Weights of a small transformer language model.
Size: 13 layers, width 256, 8 heads of 64, MLP 832 SwiGLU, vocabulary 2048, 16.2M parameters.
Architecture: RMSNorm before each block, rotary positions, no biases in attention or MLP, untied embeddings.
Training: a variant of SOAP for these matrices, 548M tokens, 2091 steps.
Each number is 500 + 50 x the weight over its row's rms, rounded and kept within 0 to 999. Layers, rows and columns count from 0. Numbers have three digits each. The size before them is the row's rms in percent of the matrix's.

# up: layer 8 MLP up, 832x256, rms 0.186, rows 821-831, columns 0-127
# down: layer 8 MLP down (transposed), 832x256, rms 0.174, rows 821-831, columns 0-127
# gate: layer 8 MLP gate, 832x256, rms 0.179, rows 822-831, columns 0-127
up821 103:523498472474474494470480483450524543480447453569513529517509548476469473544574557461565504440467543487367424463477578480429523507474517510472516486568545505549482523460566437518509456444565480494521469420527572521554516531529445404490463501465500486460467514496462557584393454459553483526389497509405545436577465474550626535491552464561542427468432521416505578509487497518539479475556
down821 099:544524546495549365484527477480562558524488529525573514423544453518477513487597481529591611510577547510563521575546601523596498471465432481526459492493542478449563454560541584523458528474461471498481526552542387477506541406424474578494436547505534554497478411530609446511488394522484483503506573494471496513433404543608481582441515476500467576561472517410530498469488519543491460483500
gate822 110:464443480487494469569576569517573486538533520577508556552602570485466558516434454451479556430449477552543512548473539454461531449529366503617517570528460552517448473512513480404533515495574507426474465476444548489491523461488559465508494533550507530381532522548451519495593561495583510491479419427464533430439389598516587551540498484508475483476488433487562477455554442436523562525494
up822 109:459422498469591518483547529551409540415562483564464510579544558469469461515423521451573534375606560497434462473431576497494575516544513467553468509514512528508496459476519546420542541517439598429460550530516529559470534547507445531432544484567479573460537480418491495469489520505471436560513473550502497513521542553556486532551601509482615544590487533493482465511474517469510533523441
down822 108:489507426485563507563564562444548485582527547449476539459554517548530550491555551539487490507542501481335569575483429518427487491396543456575460519528500432525480438598498529568390457352452566555394449545466465418476510515557422433560604512552511501462466535504559544395576506598478515453593434524519556506435548538504562509509412606486476573466487503540491482473519426553455461499523
gate823 099:498531461469497505480429587599483510507547542593551524439567547536601557404535513476517553465389548545572529457422515427568527512521466576477523449509515471544493567447528583528480577602477508481480543544542510529576465502510444471480464500582527500451449475498504508501551494495513440519519409571583535451541508522430506526517548455478504518509577521537553513470502448430469481559524
up823 097:559455559469479472485504562461524472526455435524541430478494520414445563570573494399491526476522433431550484499526466431515487494557503605528564534486476500502509456524452397493507482518473549473555513549514462479368469523526527453546485454525544554479498536557565446447528413527626495577397467450450528415495502386602507432507524453472494500509544433451458477507491492485489536482543
down823 097:388517519438580517482412426465486556495527501613561460511493488469598529514537437499535541513517488470465408474469508403492536524482523536494537419430523390500599511455481444439507556499458607529448491507483597473650513503544552396492513441531517489471498458563551484570517514439560494445479553569519548501458472532492470476452552509474504500493437491508440512492564530537538525588612
gate824 099:518482574538425481458368430443553403453469489488503633542558506471521498431506486488568595524525539557519473501405472538517501430555492485503458441488488558425492547541420505482542570582523505485505419532429528520483452515534452535514431423461450527485510560470513518507388459537498368397515537392543444492388476463597523472477510467525526542445436551543570522496507467519460498534522
up824 101:536535477479537557614473474537399496485531455511575477538446523510526492516472407417421583632475475542455472491534494557415478542564439610488479550520388478521518452432518457551386439510437540509459541391486507414434461448462499480445456476570514447471523417531462293474504482530444452524504588500514525548669490451517503492505557581575497427510514507583523592513432466448491502466519
down824 109:446426555461556454513513481592395537521440539443526511535577489477437525582542532484475490478452519554542435491518581569466584399413388535461515497506526527527431515529478520561500504567371537561464528426547498441474492499514500435578452523379393560469512563564445433396545469487511522534517421521439555575602533500494512491460535561471502487535442462519511451530466453536520502525446
gate825 095:495469518498440501455464547501494465419584518475527483426521547512496600499514551529544474509583580619450698462415511480520474542471501527474502512604471549470557502516456490536523606475462610538493502450479580449524556523417555492407521490506428518510495485482468511550531571574466462402444469455518439480451477551526581506656499508518436587444510518490433553470450564497417536483464
up825 094:518433547586454527448448560563593518528503542521559470440527522525381524571628459531504540459563485437578555518558506523539401467454481532538448459517453514535443553537504481451597479445506567471506596482435466442580503586498498414555554485527388519506438456554566431480553405535556512482472481559510397501590489523562483495530512555567535424531534489541464575499372575440497538476550
down825 091:510466528493468523550538513479466541515487481539430504501475507465460474522475445508480464433511488548557497522542570513572410541473425410491542496451530533486548515539498425536457516557468479469452445528479461540516502592608531565458415462470472461507516541641472452546536466390487477488421477592443507434555389423534530548507521467477441587521459484559536444426479424497499482431528
gate826 099:518524458433583405431493531472533422562540492475470469449460443537509485545467413486486429464471484499490469571445555465551550395473539470563541521510560583463440514533440575497549549503529478448427540502472502513457655527488550608528441497483506540434501450526496495472506526492474550447517420540439514462463494484655468496525605549482517526455516530423449540546504458496491542515478
up826 101:522472478558528503503510443457525492461431566463507527511506433468469561523545539502483494581482555524411501534456490500527495517453476390578523460490551490497496598507531469502601528527491544474516492514468426571499528522585445618577443427584511532470406447545431495592401622552555443438520494540570482522535415560435587443458523544443520515531534570508590512441474516528580490444466
down826 099:503461422475524530461480497451484583467470537526432463494484442515505509503546575506426514519452493510500442535464475508541533574574522468458587487547525433542516522510517480548545555460582632524531426452487581442530583523479502511532497473521551455489387510455511511469494533613469436472464543482595408552483470560509473540551514500539555569490607520561523463417596498553472535583614
gate827 103:567517516525474521497538486546453451495473474511447479454434459590483618613578506510458455488562507524580508531451497516488532499513462380573432462490436449561524455408586444467409480574384511449589459491480536538454508539485558516533449486540462568473564554606510465525438562561498535488530500534455522509515459525617454414500538487488564538548549454598446522399514468539503386482453
up827 103:423438582469528476575552454426533521532457448566578539453462529487508410446498528431422493599405563538393508441428481534489460457505562532382578488506427427431533477474489508522552580431558420462516450549474565451432436565564487471553416493533506477508530515430462448595443547456578456527505547509519495499485438471424543453501426534539601500477434510403495483603452506398556509472551
down827 098:449505518496488499520486500554545521546518472530527486448448455514502521460527481460506513518506531395509418517612474574509525432471457453545514545473606485524560453448520477543435537519578581452495588396513495486544496499524404354488483576491555398431429555480515527451463500624527555472512526613496554555583453569507467529552550529513450395417454472495448467547624470431472534530534
gate828 103:492509601479487620490588419451535498481587459482488488363529476414516543617547474547434492386579440479580473444506515541552496514555416357510486496476475490508474440470477498490483514477495508457515494472470505512546534494561491439373459578513532507438499531547458440453550546459410447472485587530613487452504467461498539564516426530512564481550541504451613559557541496437422528453488
up828 103:542446504491558448489482537510509465467490563528469497561505542487518557644578432515480512419567468616564483499501478586571549474578436468503555613404432479559436596523551510504553479456546470568477485540545478412527505422443526478403507440466466516478541507491396424485423585577472479499516577526499578532527433545637466592529508535538393515514561484485482424529507525447483484411430
down828 100:458467455514500501505509520506635512476509493555496557473390503435575466607522509483466478441530465546610517512482589476507436455517444635549506450591454446503487492496575516521541530553474484452586597458381542461523567440486476448489524510444440452430597494518500582447531598567452522470479593499643514537511446615544486442434490503505470357390580476433546503520468538483514523444485
gate829 106:555483476560494471435496436457553538512571477582448481406556438448528568517542487479515503449577573524582519428542492497499528577627427523529490598480503530509560369541469554486469449564507456497457506568460492522578471531477523464535503449468567485527522477491503508512534586461485501607520505504551461462547591543394464429530516407516464518478568436543505512628530518431391468537529
up829 102:456561400459405469473533473476554455439501517540540499527531525583477520520570475502535502526529452527497420500481473398480491448463555466471582474555521503507499552480548506541480542492562421550451511490486580504528472495551470479556470417439524464463431507529484475415463455493403567517547487480501510509485447480558683515487610362453408475477490546524558440448591424548492465532499
down829 099:414522480595490477481522453482422464509508550503542472562541516530483475619444508579564493496472499569534476475616448513546493441411567446543489421505526530594511562529560479464450488433392461591474479484419431494497487533572503426569511356492323451490525436519506566523501455503483560501438501513484542512534554450513444573523397459487458583554420535508411515464481459509489478535536
gate830 086:475553502560575538474400517463512505506486493486463459470570470447513489489531404475642508611432533543458446450471543481616519580455564464528540484478446491487510504449495443548407566494523439331532565483422492551513535475429417445552546464520491530471545451470472499524447515518520493470491407416424567462516431542472463512456550452420476559535449514530530474534535430557543459559476
up830 080:482463490493444534558530517455523619503459458465539533512498475490478513471397497481426506463510492512500508559486495562530447443607457524486469559512510514465506449520529542454453469498437633573518450505490493516535501559616505466421412613464380564483455639508598495479501514534458491468571529525585449458500539444517527513482448538520433522486521486452502451481450456433503514508624
down830 088:553480521566500491524458417509529533514423485513569473490587546530494384435489459550601431489542427499488528527508585475574487500468483506545460508491471479450414507476443556443441553526456538512506428447477538445476569561404451451536430579521533537473476459394495552519547401568568524531452472471450520447477469587505502539499533412437496557588498509476471500506570538537509532584563
gate831 101:521513486431599470531463500445558527504567611511505453505491533504414424415478456578510442442488543546463471410524530474456504522495553518581565492501518511522452470571550549460451495470381481422582492531459512480512572546581533410502549519492460527446460522511519487407486524490505409400476535533579501475500546536496533476523549514489545509574527492478501397479425522519510570477456
up831 102:546511578497494414569448519553551486548472477450401544467521434529448475464479504517515480436562596472540407430444492563502458563397576401567558449381584496497505532521472420484562490504476484447533585554488539606538443540447551452540571359595515555439503491541479462482466480535427558535557467442427451578510454446492443413550535471472569439522498400523505508478549563499417535452565
down831 099:517488479547583498496515459444478504492534479549454529445516440487494541521500535480530490464605475494472394448546550569396463466501534537549549481434432482405519493568524558494477496474459455492421524492475593493433460489513411479491562467469432520540500518436448556516426456550432520480504423524480511582464507481507463537489471465511468512429534470521489559493598458451532428468489